Part of a small language model's weights: 7.42M parameters, a variant of Muon for these matrices.
Each number is 500 + 50 x the weight over the matrix's rms, rounded and kept within 0 to 999. Layers, rows and columns count from 0. Numbers have three digits each.

# layer 4 MLP up, 1024x256, rms 0.145, rows 521-627, columns 192-255
463520444496557470507426496476484574450575494539521482525566524526456472511460414506508508481584508547383586558495473543524508490559513486506563474501570478503455444529507515507599476516521493
520427543524475520532557488538482573643478508475519559461425500481522480539531490441485497505408538514471496407441545559477493413632500567574517483543428475462445478519404508511466533515508523
522538486670603456378420532433479485417533630430567569535574436507454583447409509456510340526436499537491542439609416450464443491529476434619538507623440486427483538479389471396455465518399459
487555412524479585497601454482471503467374532562548455489449566520486427492564467533513406529558529518522491488511586533414523522549548477605418364503489516551447487482563582491539558514471506
469515490486543437500453449489388460518465416544560512487528450473516547463415563564532478510561545566585495481479484499494496485491432550588534484531503504491484544507485511424524513526571513
406594487566553463465473462459477553509510544510420516461487447537541438394500501459475556427549391567495438527481536480531502504444456530518640526492476485516478466487538490543488482432523516
528531512486490448564456466502536424571430534458529541447417521459338431516454504601415376491509543490490506575470478501364391543498502459545444503489477510454420529559563492456504518541442471
537586450588528389584472557425459521482544532526428554538485440500476505444505505452518535556525503497547398550557532460528476478578540457608463405488476529481455462501535432480571502458489434
445446501477536364547548496484550517529445448527520497589612500501442516419388517594487495503574526503573541537477568528374492423472531488512510367651460512511503556468516433460464544452505529
465481437437493502485456506472426432515575483522506480575566592436479450515525533560492506449515455559444480464433557567502480496484461528461462541528478514567465502493566477554525521475543468
546578494497488452396455519518397458488546495433475517509528465577524536471450358433550517454557544480449455404504474477490451480409458618491490633544562402463510501470597509545482579533461516
428506475500540559566442450432407675475498553474458555456577531494512544439473523415469520464530458399496498476454524465454494575529604523452476522464485573496481480431570526541505521614557523
447508495426492589485464560472493528483533522520541509486593464512492492459563547458509471492446530514442522606465569580516534488545511486492507504537474525474573468478470546497500518483530515
607442575461515527503546447539482524493562541527518428462518558536539599540503513517462558540498554538561538567500491584465487482398594459480476486482533430498487504491497491451520471534564519
452505517654507349540418508493572497443457569489486572594350555381524497537452565445511462496494484517555576576641522401563470475449502554512395564518449548457501459548528535447502584454462487
475497503447499363494486476535582513600504522563527521467364528448534586465502516516439420551557534493516488530542521414502556458452417538450525475475496496445502541498592456526462537497550589
454475472479496470503519471524540454526452562418484478416467580563506490463465448458503553467426492468594532464522546544557570483485569384501646550505518498514457376503631470409516547540534544
502511530559472489443529409447513450473499451502608541500497539450531500390435473463553474501482461611489471463494453482473523414490450445591493554431634382489463430534550505416491501520484513
479540435591476466478505523510422584540450489430558466513554496456510508453454492513543529496570470477476500639581431507426453501527497496446476504569456430421370469524465586412502487515478537
521568469534448403465491511391520494554396459474498563482481506481526484447472542487538528504493530544504489504494506590462521570562527368492517505549571426480483557518431700539539577538448517
517518546475521517511529479473552476515522515476512476509488513527552557473482520447483501446509479604610471397539507522412453468489490561447523465469461476548481478464457455480509449581382438
528506401472503553513546451495463574471484429458484500481542449418535480504404576616488489602531482472544513563397443464453551520369500517546589385434557446382496592435669510531523481595505484
501573423435447523516440481516506449385518461524441562520422513458431416559487517429453505523597438505490418466558540509495464501494468646476541444482495444591399522431470539411465516465566485
484609501692469509545557456495604478443500523463458524512528527471507467559470473460579501573476542486495503523480522518496472584528610442504511504618536542490482504586511490479488448422522557
454530448508501531495509471480570523470548470558547520505496442490571467595422480517466456525496477568482524484470434560525556472432511490496489501504520473448435499474535452491481489431509505
463573468523458594493502543499408544488497459437521499517500506427442458535485523568509541485334499500503492540501500450469449458486529479562460538519456479529512541484485495468470532488515550
563513489425490498540533649525396493489427492543443512481497538547438544410543483363533524558504513568538548480515462514505488562608513475473441502546608380368506466476540438490498455413461586
515553539586504489448483473545405443518498516530509495473484423514572546482476455511477528387554517484577435467450422460525535512492480395565520541458438543541462435494483534530426464486494494
436423532660433506579535591426532484466472527567480515485403450448457484517435498466466517563551514563489523483553509506500479529494529549490514591512510416516429558494448558502557491427539488
409503404509461511540484377443440523568461474551475562481499500550439529480461533491390462431467486498418544386491537527468427505459516584462579479525501484510461507451571522430527511475452493
517507512476387488471530459419463466509537359490498510457477611487537589424522573561511521464453466460507460645479515546521392516514512538528465438515437421536494560529487533630425504585506515
473523426458477472534496454504530573508515457484554499535515653410473579513482532473557560509469531422494510498524531521526442394528494534540544546557489568530418578586476485491564491452513468
511543504559457465508551503574470422497483492541381481586485517429533476406568549434390461522512541474495473537501478498469503518505434425566506490490548432468492522475470428490560513368523547
482508443561462433544596599399501481455548494439533356480568549484473491514499519487404497501515576561551455452478486447532477498507524473561446481492544477440517561460497426345526497601438456
597553540516418592490500523556527543474461515484522480500337484515435446528466503497544550418483481428448549574556538480607479470459499531491506431518591426488525562449395519552492503462434489
375523471428454503441390418545510508465491517553604510423480443436539512590512527501489577483614486561539500484468507478540437588573470444529508508530482514581467507582498609457539532489570480
547487583473471536522444427379435495477612479552540508489433502489469513440493531494503493460519480458529410472579515466570517574565428450530516502446486494438498515586580632516618460509470536
430497403444466453464514497476480522521393522487503529634466499543503507433479438423526505466508514512507471498460492489574429528530450546576508478418532592446411461513517465566497475508438444
434391449442540531545536551543506474545530333504393475567465483519449456442511474512393458522509552498464458582482484509594511446450562412422511491471550340507466586474437439578545521472556466
578517501511505569489416556490524471445492527572483450454414547464471500490500528539544436523463508470521499457514447523466472528541435499588531529451544497465481484538502548528470545543559484
479508527461457433509541515535596468488483472412532527494450474579537621572516439494458510480550557590519538483502538539453544543487505476435516616436458496552544513475503529501419478518518550
485491521438534429555470495450456530469555392521502381420501529484532493468523481531557480442543486547485519585458469519527437476392494437507564433501498476558519435513460545548521578382553548
584495547412517508428461603508526470533493506541541437464448479433566471471505490584525507493443501609505450567536475552302508428423522429510511526528515548476496499514486484467552497474431439
537632508493518439541469394496568524422433448455521498609529473496523515568553512489536442544509512499485543511413548470478479508473459498486446457535568476592484466483477494468465498564484456
514501498530377438483470511557457440444470497509460566615532477563487448467556544552503463505584489588563539551548480492498433522487389502439475460576384485585518466544541467439467486448502591
473435510528434432551559571434537486629494547518395544528516494529480549462582459505468523565537436460484479567455517446465468433494465527452463416479559520490513507479506499500486513538544542
487430586468532535412575494539473485537516496514493492530527509472580609407503513580463498575510470490521438516524471418498566571494491517498420490570530532507347502547450468419571474565398411
469443514503547467498483561547569510514521529521457420511472477563516567524497499522454503431481601500460412549497276519457527511550437548485457440571487450491425538560492564511556551450580491
457449495490534552503612463543461476545518552456605567423510538441504470432470541443464534546429569526496447431440489538464476592488506483485539551557427463510506486424523483522533523446517555
576512573496533517410570476502498563492488435526491474423469491637520547583434397534541521497562476499557433538465581554499522609546448529502490507479564543427500514516492465455426523515573491
501579434423535562582477505521543477526570501463466536534554469483537473472575510481502551600498545584545473390468386510513499534379443502499468527399454491387514467540504579534521521498404608
411535577516450445529460499450518499580510463509474530442410453428537530456569492524523531539497405464478393446484381584368455484445606466538446493473448523537466485463548454485538428509446497
500565451450435580494549603533466400515504533629431517527528481583522517483413457477528526404514476443603488426457454522592478506464499499544454548488531448576489509438498511502483521570571510
472548466503505520546504548522483422463531513516468487527442431496443505470472491471455540497502480452449466409496497554505433611466402473514502469463467508543510491454490484513478482586518458
596569461577573477554468438513468529575453458468556418568485492455573493474444409576419536526496417420515506383588461539481466478503542470422493452513534575460439541528467537548541609459452451
468515449564483456486563530462484414553520471545477491387477522504550483524494508512533479523512513452473500531571551558531572557515500506484471534500506519482513446459543590552570515484471486
527541416416439452537530479518426520530571541512495461538472487513575563448486432508504428469376551498510454504478515489478518584488573539457547599473508492443490463549537527485512468618558544
544464483545432571514508447440495424455440419543459558436577539509485492497503517488418400438533533520506432500536410522527531500478535474537504444496480447522516533451488498528595525559476453
549506435502496493479453511470563448488469551464608496493416597458521566419520419407517474531516569478444523569533499441461534450538488445510563489527533582482500488491555446459526565539478491
394551470694517503482530510535508383478533451454517538518546502475444401462517415550533504571581413462596454484543423614521501518437545446613652462499478469430414434447556513451478558602418554
564601489562476481505520477439491523545494484582464493456477449432483543497452581475459518420471534408521550445420425439494407486550548518512504498480512476591545465486402543469429549543554468
539482502508490526531425468500427547425528557499481526511479511487409459534505556482470472478474514516472497494480469587458504442563532587560481534526468455458522519459480609385544483409529526
418473541437476457430592445529505452541459449423511535389431528536428514445560485544519499521535498545477348519534516516457485503503508485588506539457476472540567477457558489545559517505508425
534533508542445410534461456508474503512448473536551439498509460456478620525455573484481473471509565551452506526424436480541542421499586515639506525511589534499535456499489553475625471564506544
510527480491506511434584521494488461467451425488444515529415573454510477481521496596475497462453475458546505538521469445484366435503492576510425504394559514506486524524518568470506520468481553
526485409528476499458494494479430496450500459545633434472497525539451480506410575513462399556463423519578543465455540524519508572550515441505498387520524495453490551501472565553511460548496525
383509472495455537494399550555355526481439479484440423577437615477481511571587407525548542479596406475430511524507564585506506574503509414465468536456456515492493500369449497506446467548426477
437424523469457407482474509471553522509501450617451588532526388454461515468530485451463538565552514466491501507472509450518580463602541518612488478535544516543437634516514438585675510455485474
535495477693498485487531538519530522469383455521562416575486456470527569461495575423500518519434545456558517595445406576493506641565475512536457488458433476503472512506577477465635528486557565
603528467636463536520406436598526526481456473462563414482486444407529478531511465436461463410518506473500514501417533508618504551414535440588558540646483480486478527482549474410482447497552462
517542449408481467504514465443512447495496426510462605492453574478458526501528496512494458491531445525432416544478521519434526554477415468530428486469499541523526513452477491488524535589486444
537460470504572561479460450571485495483442564392466529473495531449437511522505468449496505453499493461518505549492557451523487452578451652395499422550403563467516419524490533519501396508476454
493517561474464595507608453528540468456468476376466521538534556540437511519410387440539525460462545430532489506502557439536435482497473482454526468614554558507509519438438466516521473559506483
517518426419484444440548519367406500431505492543561476523451505405491569445566499525532503541459574509560523471550422457484455563517508455564531582520501508440492428598454659513444460515502485
508497467443493416521545390449567476526443414513456516519421496579541496405458506505464518509491494531473503495490470510437469514441524572504429413562488455475508491458456450476468543556558458
501479479421527477454542560434547515544576479514555442563441527545510518503472360494387455490567546484467501459445357556451484546416513641407551498502511435478562363489497508488551436489518474
449432513512498441468506510490498462428426533516528507513486448494558570440560493497464476567595593549496528471526431531489548524525447482502397430515512545539532341494468532517514481517494582
459442556601578515478526611443548467547545386465524424543625442510402563424486467500584490472445506570505506451440570470491421596417458459482484541593425510545489552484517483488471415506492544
452616554493514545521540486499501477495528591530500514519571549480522480523508478480438406402451489451498540493445441513584492460519494496494472455480505489531465493419487532433543548520498522
417478421504492496472532533518472616547452441446453517473517533459527447372475470435511563483507549599480464461628488399482507519471567510531489522476481638433537516513549444467539513514492545
516475611485564521395525484408482547439475596497418515500473537525406520448539528482419540463562563491463449460549542589481471534400483464550462529483486487496506430486573494536484493485484468
407509389401522533450434472429426547522519549533568466477498565492570476491549535473503552495563357534443439526493540505484524477501521507536477429505481443516480441599507513483579549488480497
515488535537458561514496501512538516518466490482505510439511483558560436569542536624481488545529574404522451447631463552510456509405548510486465459417585493414554550494572478554458428603490503
537511563480512361485527487472508507481534566527528635499491488519491474557541526528524541589518554562507465539546310503525496627525473509514468454511475451485495424464539586427558530487481521
500551449596483516467421584579454512510504453439533483506507479540548459534476485477460550505448376563437424464472484432488400425479585470477536474451406494455527531458468454491489538457527574
526507547590460503429548531563534462489451477477522357535493480680507511549603436478581510510518571567476320444504488579514481513474470495516502538524425501518553505514614451460473480569482475
540473433482486432545598614458649559416412414517466388547434526536439557451539511493462539571496520491592489540590557552420540533467561516547525551560499564522488525497542513516524499585499585
527459469417507563434497497470476535480504430517560498447543460435457507503437463499524479517510506494466475482516529443556467425511427538419637465513467527518483588447512455589421455613513554
538424483571498610454613519495455541523509604489385516539430501458501532535472513524493469459515569501503465447490579509460466458481554533613503585487461499420471489469425489508513516465502621
498436512510472544517474482510549519513539478493534474486518453539391493530332485541470488537569486509458521517482482636441530504494469498576571607554500517514537548553529535491477539538529539
492423476604579519596611510531501546539443526540523527474488582441437497446534448479503465569467497645506471437446484465499536451541566471459483454488527500467519501428511455436613457451409515
521397482482574503418439519483373521557444466556502505509541365535483440501557520372571505517449533516516526444562490473550526623457497471507472547457487418443524368496484467409585576489587535
442505593473499448512430515539507540402516579551507538550465478575362426495527572476518533431515551506454482474545484477440541536471556494466498487486422530507474516552489515330665432487489517
485455530535522439393496482536540500479564523513560473596441478514576396488561425492354518580558476519519542430543542471496472543470542531605566496461578480587495516457544472481455502560515532
362507603437479527497521494506502463603506449441585462570492440515460459531464515457526477483425488492444435470508530468464429463557492483549484541511495461485465481497466449466501410507545505
405464568467487436525485564589487633484449567371443523547479525441433388419560515558502558586474526546531419525498471574513524481519583523499484531579512514576443390487426589548525443460558454
498493433506567474470393397522449561520508578519478539497424469522457478592545412490487535572533478521670531489533500544472500540535619494563476592542408484580550496458525580478569442513434508
465501434566475445507396458501457562437491437550548478531471461517511522504458594470563424461430600500566447569513565498508560519419533573481454448564445565581451468615531537401494631491587482
428550493492431436450474511528467511534515483508490476493389497460496447475489542544460488481506517520395517611379518516480501456424462486574541608561492449529549480503496487434513572459534466
475494463522493474438545619425502376487532481530583488689540424526427501457395560500538481487428484463562478530546520524417594534532532487489571421513541556490419439519555421488435423543485574
481445539528540527551538580517484523446394547432597459484477529493492536509382532482437484534504410608507537549456538506440466468467503483557494513454520468476581557461484527474570534504437448
605503489535488493533500561540466548507511560456488512556496477552395418473568554507517493424545545486494468500475506483537509438434502527441459470504443488545464518426484523485520464480537544
506482490472571571469493485482570483496576500493466423486457480515408465531443549466482462512458389505443481427470530619559524555515473474505467403536415453471447538469493460352500496498460555
569613533440571535566469539522555489463431508514485463531453544475530500564483461420467585456399554530511473484499503594470520631473473446486656503512501506502491460519400456484485494491521645
499466441537486514464434518453459489473487444510444519447583546492492508471534495502509473508490543541559571483570583570502550474543483569539403448557508629500469541470489477475471424397560492
503457509528478523473531495473485456567479420468573538441433540516527418379523497442436536451548402542541529452499415513449477455533443458489503507565479584424446500474537480494498490518446523
476560510463553446434526504530527547561470401501507516485498450569465553549563470451490396438511543540557491509571486563531585534538477529427510553478497465508472514538516491557405449474553519
# layer 4 MLP down (transposed), 1024x256, rms 0.0694, rows 521-627, columns 192-255
578495581241482544508485531541520528471479518569518533560509502463458410446551465594482389453564558507433507520486432525525605467528560410518367503493488525441478494561551535542532495548416453
485421497404565514539444553523534551451522492493398510469566470501494610531388501500513424558460451449496491519464487405554475463533475512527353505473564536527516420581471516520541529428472482
454576538620501520431540536543494426538516550538507451585501529455415516501404459491390529602483425403572506609514500468533495504451454477466542410544545446531521559434556576486502563469460456
575501513388483554558587536471496506584491521543570410345563519423489601523519477440517484559545439544481447525500427487522486437506414502517505540529469478383543422499487442495472459454506507
580484454385462504508497523552511494517536519473538585555418518434572552458443472454510499567548405517469494477474493471620590478511551545595469554611480499544428498497519442403443551545557467
421410538537423555500495478469480509539481455509510544552548468495534447507478449476428534591466541422521470443512551519445559490459437513560464529462480574566431535483566547489381530551520531
464536532476519480469391540426439508466557545510533581474482556495572476477498443460475490502467547525495549521461511503461556451515451495421411502561515469466495469500482512430460528508526479
503531530468556548503518502482536517474495555510562447528462547530534521593459538500496510475566573425422521496584564548400466526548507491453518456589623569476514466492585560470505511295537516
408455449529503486467428494469558402515613434427452508423590477563536477459513539525556472545522548608438497460480580546578555474461468559456573444576519453535396510473411494444456349393465568
501476485343513524463495496528473562469463532496559504592537425477500494485486502424532476517562473541430548476501508452461477493544589462468436502442505483531462531588543534526495484522479526
535472512495485588569530461463514480497401505450547544457439481511517485516456519528506539420486540552452490486526532502534566439380506481469609414594543515424557468505522504556459620488584519
554549526510620563453475522492476536411480429504414540562498426536461340541600524437454549420449473390461578526458525549507437490487553568530479412468438541586511485405535605518459551521468478
506440489494492508481535477457571453485503516450536596462510468419476497580483494533430509415477580529479477462567495450475464577449428509444493461555563462474472567471470464461415443529531535
553494495446484491496491502575494462507515531476530514564495488549464533450536460523473546522528459488455500506501409510546535474497513446427411403494492569575477479469502507427500532539465513
429574455494440587522561486531498657521408619576503498549411534467530440578413587519498629492534483463556542542500469541490388515598492564536595500449607614522471477463535500563554614543488524
513532528560496493536527445502455431557482536565555491486479599456442521588581551562433471518414492497504483558551638516491508512615425519483546526486478477410526471486528572452492471558415519
472418487447568568505541557444483486559500565511484492474579586517542577454571534512557504555514606449515426557472534536562541423519599540431452534541506412524537507498538477575443494463541542
521484490551509455418446490433579554620470489493428467568462526476562540392517524600525412510385551608480544442508479483438578475470555468468397557527456557470560612626484408494473470486458483
605503437474415476520487418625462525514604517448461508498474440485555548435502466533467406546460380440481526526512520520574564452547529502435543531569538574508529468567506534526383544506408482
490420425513521503520479525405497518431579521567530627530563441443435414503457446474552425469595487404508526546420476601497512560456501576564639532455541629464316562612415549454449482382499545
544538505607469469510440522436527565433433509539441555411542565503384570483536638559386504562443495455470462427457464446450499494462519514491517532328487562453510405439451582463544568494468551
498473488551558503438463501523512549565441554483531452538444590522561401504548436468542582516674461470402586471516472589596536481498491432458532509505488412561449488493503501436559521526461529
487495463461491529415500542480474485518519517479561549545559508446382439512500529569569442497455422571482512510473595546480505511442504549597428547470482452592554592602493458493569486514573497
462510537487515468519523435362556470453600468560536506452473552557464487479617508459464485573550487514437546513444515437458573536554535491473406576489457517521509435423498494552463465587536508
523496513528517526533528618484540329522432497492492503412501491457471541493523512428418512509480556461537473557441480567548473464541551583538423493497477558509572539528516576490546456518554452
493521513380474495488502506487512476534479594454527492467464446489507510507552446500474540488501461553425513530510488462451558482529450467456439511530456542439519499448545501489563510537505500
475515490591482527433448476618494427575536396446381428491494520464531484546470467470594482553462510426560530447424533542510465450440513490560553410501603535539486461504481401523547545476439553
438469485587512530450432450407671501556570451532468487578423451404449514572539458505543409480525548588509545504479470544491523520439408476570527517475462571553500562559471492401452517443406488
475464517535481547469411633496474484441494519537425428464466492448485408496481520380483488520529513457400529480498545459476478484565567430507560539404495555544546566468527519545524517486531495
520463547493513569454498554556466566412470542501542605513537570459535522508507498519541562519499474508589475479539614452589531368512434508432515622544465519537573425523493495497485605498526571
470482525445536447541523497485544458484507425422514428486475504470509512468513497450530452517467482423515529497510470605471504490581563511533534507507427456461502456456422442365562578486502508
538519519448452524505528509511469453528480557551478545500502451518420516525448511395492527468442544566535551496480485484614521515398555556454561483450502520521517576440484431354506461471541480
477485442481502535570559490478493496547426489498534445532532529441549535404491542557494517384486465533472450429453505457557603505578475524553411521512551436499458423488488491471538544475513561
513485490464472480572513448587445492560517652467568544530503505484460548489440453555569511558450427487489523471412615463531533499527561391540455497493558455543510444469514612544550509514562449
535446583421480531556601586456516479474490502514594490509504510458452445488414493550436527535438547465400525501402563577450573593605583600457544466575543422485408459448361455430547470488520542
505514526533537612435509432607513546578354460583575460513566508482559480499482540447468556533584488469518482464518627499474553501466512438457436530456530497492557482531506526507595490431564486
470462437354540492566578540523467419491491515564439462428475488525504525448422576494528488497482515451450421514550520448535478457478466442470352516539482527458549557585487515550593562431513550
572432569421423385514449507507439513485541459529402536491461474478395473541462502495496509435512510524617513471534471528593623490572490561558473493449543594498550519516478543461521535470485482
466445538521454557528483511535489526414494493580505496509496385543541498501582589559513455488535452460505471482523463411541542503569539508509548496436476477527415556547533516580470539456462369
518433475531459571562514471479520511512567511464489454459556531608501490491432482435440510434589525429456499425459474432452548494520590414520517467460515457559527548530481444441516550484472546
562502407518576583456559574532433486452557502431403499507416468533535481507451580445522462460515489506444504447463473453469431534489540534554630437516499503523439616571487554454532542558452500
448493504550428546514553517513525561454502530497543494681565552468424401480614489549501566538442462565510554429469492526490488471382493483541492517459451477518421532553553488467441524515485474
470452590463577548464557524558386552447600466486496568363491579498568440459537550459538474541466548461438553547481516516508595554440530556494465499508483479496527523558570456550432520464479526
460496449528518513443493502506504460566563476460562351549537459491563542507390461519501560530550570436494460434487579497481514571453487495480581503511394554552478581475457580529506531568522505
468469510515457501496527570436376509448486574573553465456502489410449441519442483477484543514529392493480433468506526616502504405449475459540428420406470558463485455426532575449402573536479585
560615646482451559473475469509509480472488577467490586546477488574495526433471533483454470498583414536474494501477422415526472546527532527491470410400549502431528524529465582469505467554551473
546466489409526519435493425565475444552537557524440514552461430431497462432453581624503476479435427473538434456452447468559521501557449531505384443345533577489477589576512492488549500532454469
459476509477456503555504546531440515522477475467478494503519458491463637598476462538474531573503509485619508394445451433489453534555453462427418470550445517507571519539504473418430571433586528
611470436470457399433538494562492484467477446465598490534524472529507498447520556480425381540473513576471512506498563478522377568545515553508523485487376432561433452413529502570572446520440461
535547557459572478521504595424484468487478548591473567432567577429455524558551504557422482612486554494549519596508355510467445500551408432531492611438561515523535473534395586573452458527556507
479543534405537613443552481457535517597530419582523476478385470490522560457477460467436464543472514548487508484518503548530486482467552461542369459521472495533467485531436574533511543523441539
528555530545514546541533489490469631381430483541531510500475455543461456500418507462486541470525461520493459534464533472558534565437543589493445397481550408517567561441451440541520458455499498
520570445497481479505478517512498415495511524550527386489478472497443530464433411579519541414533462445534583587527473555559523494542417522539416557390449525443380455528480559502536516531564447
544470483461461506408536495491481474403457514511525571457493389538479651487515570570499479461526525534546487476518498530421542513524489544588490560494491458468470525543497575441473496480452563
549608512493537622571471543546487368532476438474504498391428511503448473470533516476491431506534517430541581455569526549487532399589589532574598456451548587629475441487468412487562558510524463
530460540509490501441436500521580519549467485504444430506552459496392490472464459405566469498526556507555549535461437530543508485533587485441394487486533505601557544467490452432410510504480485
536476541546556555550470501493415472561500471515508518431534444481576488531468540522445538495513424540417441383387448484459373503540617472521512418503504541585452450584492477560468476499624486
521517561439551521550496475533514524473537507467510505468484504510544489496527540520493497487461483429438554448471557468514531520576547477528393502484421578461481461497389518555482464449512558
388429542413529528400497394477566453431490528569498527477533457488527426509513595533552570514523531423452476486518516456557534534459570538544524468499446452443526534427479474518444548436484458
495609462436432494502498394536391515580516486502438513479604471585446494515528502504666443562585530504446510527461496436539544422529431555462483577515560589429540465596509454533456511536512570
518454516527544510450451496504558482606440505445476477502569467540524541487457489447418530528530453421516554509531579472451487517574520541507553471450490566547429498516491513412494413460588510
506377596500508711460489506601550567545467447489477408488538569535490615522496485460465491549532511498461559509574590492556452514416564452529440491562453473561482506475469546486484456473362439
536433541571530573530513394568461581524391417421494587529502496410443571508503592451482521539478547521441467467607578429536502442506480557488547530521395521430468529603493418558407433452554444
436437432517503565436634428510525451402530473461461448462509547343500568474467500480527558483516540495631535563549485597511498405447516509570478490476513504473523521468534579510445542477467613
481492393471484509463523504527539447480579417486531499523494462504552481480510487589471526486402471569529572432471593463441463475614487446525415483532577584533495485483527561447502469534436470
606491462556365518562451527445435533558568482562490578415510483485525390493472505535492417568533511644505642464457509460406408478538535437508470538422520515522518495530466527544470571511471537
606480463454519543504466499452484564479544567543533576528488524433476537528573533536507511424523513519582485548463433408461506581570510487438504543470546422474479546498569630462492560474479477
521485486493554528468491479441488542496526484471472508517397577362493548460500587505534533483517474524550531513476542439557499544510509431419557504571535451585415425505502571362550442529519579
457379525528556500512470443511515453501603533461555501489506482553490564560557492535499442522537444405479534477497543536432443475447572459556604368476507373430566503386603494593603569471472481
436595547477464601460526539423536483550562466502358396486609535418539476494469509594535407456551429502525531547523494440403528498519515487491607486439505506527484410438550425544484612512456480
529552538411510518525524491544580505509505526558524497491492535555524474519490492486438509526497514492445492504509521480554481502458496508542408491465490499427480491517491474543522495452497494
508526530583488515534458392531557373481501527541461466495447474377494494563586490542534521494439454517489507476508446426487485559581484475543565615470439514497525525464514534503447569567486489
465499438486463562523393425462507494448503470524452543507567508440390583522482561505499576616558486485494480577518496428447543543518576492499445477496529495459463429486523498478543556480416423
479452535406540511541516482490395476488542504550485385550462519534562442458485553534466529460495388490389429503440455508388532487498465527529452468527457489487516513525494531554530452448547458
513513504467540462541530477355470575486593490558526525518489445472502480542428419567497510441513446444543549441518518500434495566453487386431296422474506585547539488512560555498558509528504319
607501589433411496461389541546388618493586400475504516509482442493611447522459412515473556372534510520505492498484404562558518469547537399493461453479511504557488493482517461426418450554478575
398492568477507496407508569571546509583522495471502430428536533480527438516557465406583417517561500475393503508604542528445444554488543488500506491446519389512530429463516515566440589503544525
531487427633450473482544468490450557454569562568460434492560523409491506484656462464538503425412493455623504478423480457487607461513544480543457426563462453478423509478531497541492495488355517
454488509504530442511460520555563470503461466411481527495481452521442475527431488475529527511538428516547503589508483539421496456503537525507442534446518519565487559461499480564523521434531459
479535446449447472476572535450452516493499483579518449455472500544470462423530492455503504573428563575557412495534430484494372591498487543579477468476521452502483482480419537571611550440544541
626496504507494601395480475541469459512591467479459525494588588404432469500584493599511513486579514460519538520540584538462474471416500459451543483430438551423521506615517514491488488385401531
488532521498451496407496530455556537445502474492417510561483515511424555456468527494469495409555426533499529471486485493626470519557499503530471533418530471499433556574488472508481559459537474
485488448497499514528462465504527516592450607492440489498558567481507547506501453555391605477488428472498469508516559552586483415618547494526589510537561514535505498452490493448548510538402529
483526559551510471448523517493430500448556523502517513487532447486548552460499488517500496614395564515530524509575589500452467486534452480502531540397422474536507421500518438564390445569479461
468530498519448466420552486448468513330493530507589601417455512490578546374499444540522428543525549456519535578576488549473528511569515546529584547564455444612482471492450482501514494404410514
440510644509477470546470442539566520431452494463419462476542543605476450514515406401558504540476461557466603477484494597503530463515463430523599637492485545532444602469467488502490487420471535
582521530499578507536408510551480539493500518645418483558595421408600499531460525461588568511477558476585527496485506489524488495494506540599396511551526485520463354628441434495547472481543509
413527482418437532522490511526547556548509559497579568574443482560533476414522467518441529446502406504541543455446397529444506449458479578513602495591571499473513534500454451493499548442449492
539517499484583507543444443641463513437445524505492618492463422450559512462514484442558560497521481579520547554491562444506494475542569553480496579567507527496485526453443501541498637527415467
535420529424477575482410492452515433495523502590491499497495431491575513513435525552563508561470516512509633362457508482464589484506495508480470563396526492483522526509563467536491467475517574
513500528558507457598485457575481410573519551624501417512499470582446364495509548546511534539556416518436504419538513556468482483503531527481453464454515613531593562498591453536561488511452482
497547487464395499459491469515511502490448462499467477514391490545528511459497495534503548518520467534505507473563690567487532498485555433484530485399514465567457483484439546541463497569439545
465468521513425444435561519489481574494483541509423408521434445555545451424498543466501459508483476546548506510547478529421472477420554494521631523423595580425481555513437452446522490558599450
533521521470511519481517516549462559542521454524403389512540485508611498525514476466547643482482486469515454488511517540389477514450578508490529461511448529455591545439489553557486526496550543
467455482570540491509456459552487502438505510543547529500558445486493540497436543458520496469445422487531417491567549424391513461544579494538560484536496410495482556499460532553508534513497471
500538458586455506439409610392602520514494502489579513465516482443591551497465619568523569511512474456417507486465504560531500482386671485531493527642472464513409502439463447538636633452453453
547447428526506416525485529515475431556594508452482504468557558412429517532585533513399512529462470519485545579486552460516520477541513454471685443515463434559504466498485528511485437427444486
505455402591457443510520456585520479535437556461486536572523541491479567509463470487528452477546484514516483538543555504528523525503473532524564470522425638522603480567413500512442486461560442
525517535419481601532446558493469461481372513529396565492459489408527529493478587445460559464517540502488500510599586443445467440537592515477484587451501554514513581520541528463500438419322474
361492427475558514538529489387516558438533500559478489477566444607574590416516499498519463481414481507505494554474474555530510528476504560507454532517498507466499432526516514541426605546464528
554517610482538411494516484499553533463525583539464485453595489455520562475424523494472484439532466478426506593523479530461520486461498456505351484533457443547500552647486485571501414453542480
556548533425528473530477533536490531533524568405525584440475490510503491516534544520502549520556538475491439538397413502488560499447446541418443436586510518441495499548473550523574422478530575
421503526420478515542431438509435543566442486545475468572615486542475556576470504584494439568530437530520576541514610525540524502500479482447485547566496472532438514473510542479521519626526461
537619521524649562540476465576494515515484517494495542492434418546474484506452462591411507497476576453422454503466523524459491379523462544556547496460477538472487471426473495391462477528598566
556410480506463494526505456512506509485524605475559481463505457428511489497555414462504507532444516551441412545504534569536542519429401586528518479325437519505549504535570478536465491440468464
528491534508383488453490488459520413566547478522487467489512465514523524583394512560487617438516504534473498550494535614443490495598491480563493537556437441471551548475495613482497485492538577
484512447332518440476514513524502525526516499533504476557512575478539519519564502441496520413506469490497538561540513455496471480562575501542462463545478549513544482435586539550539500434526572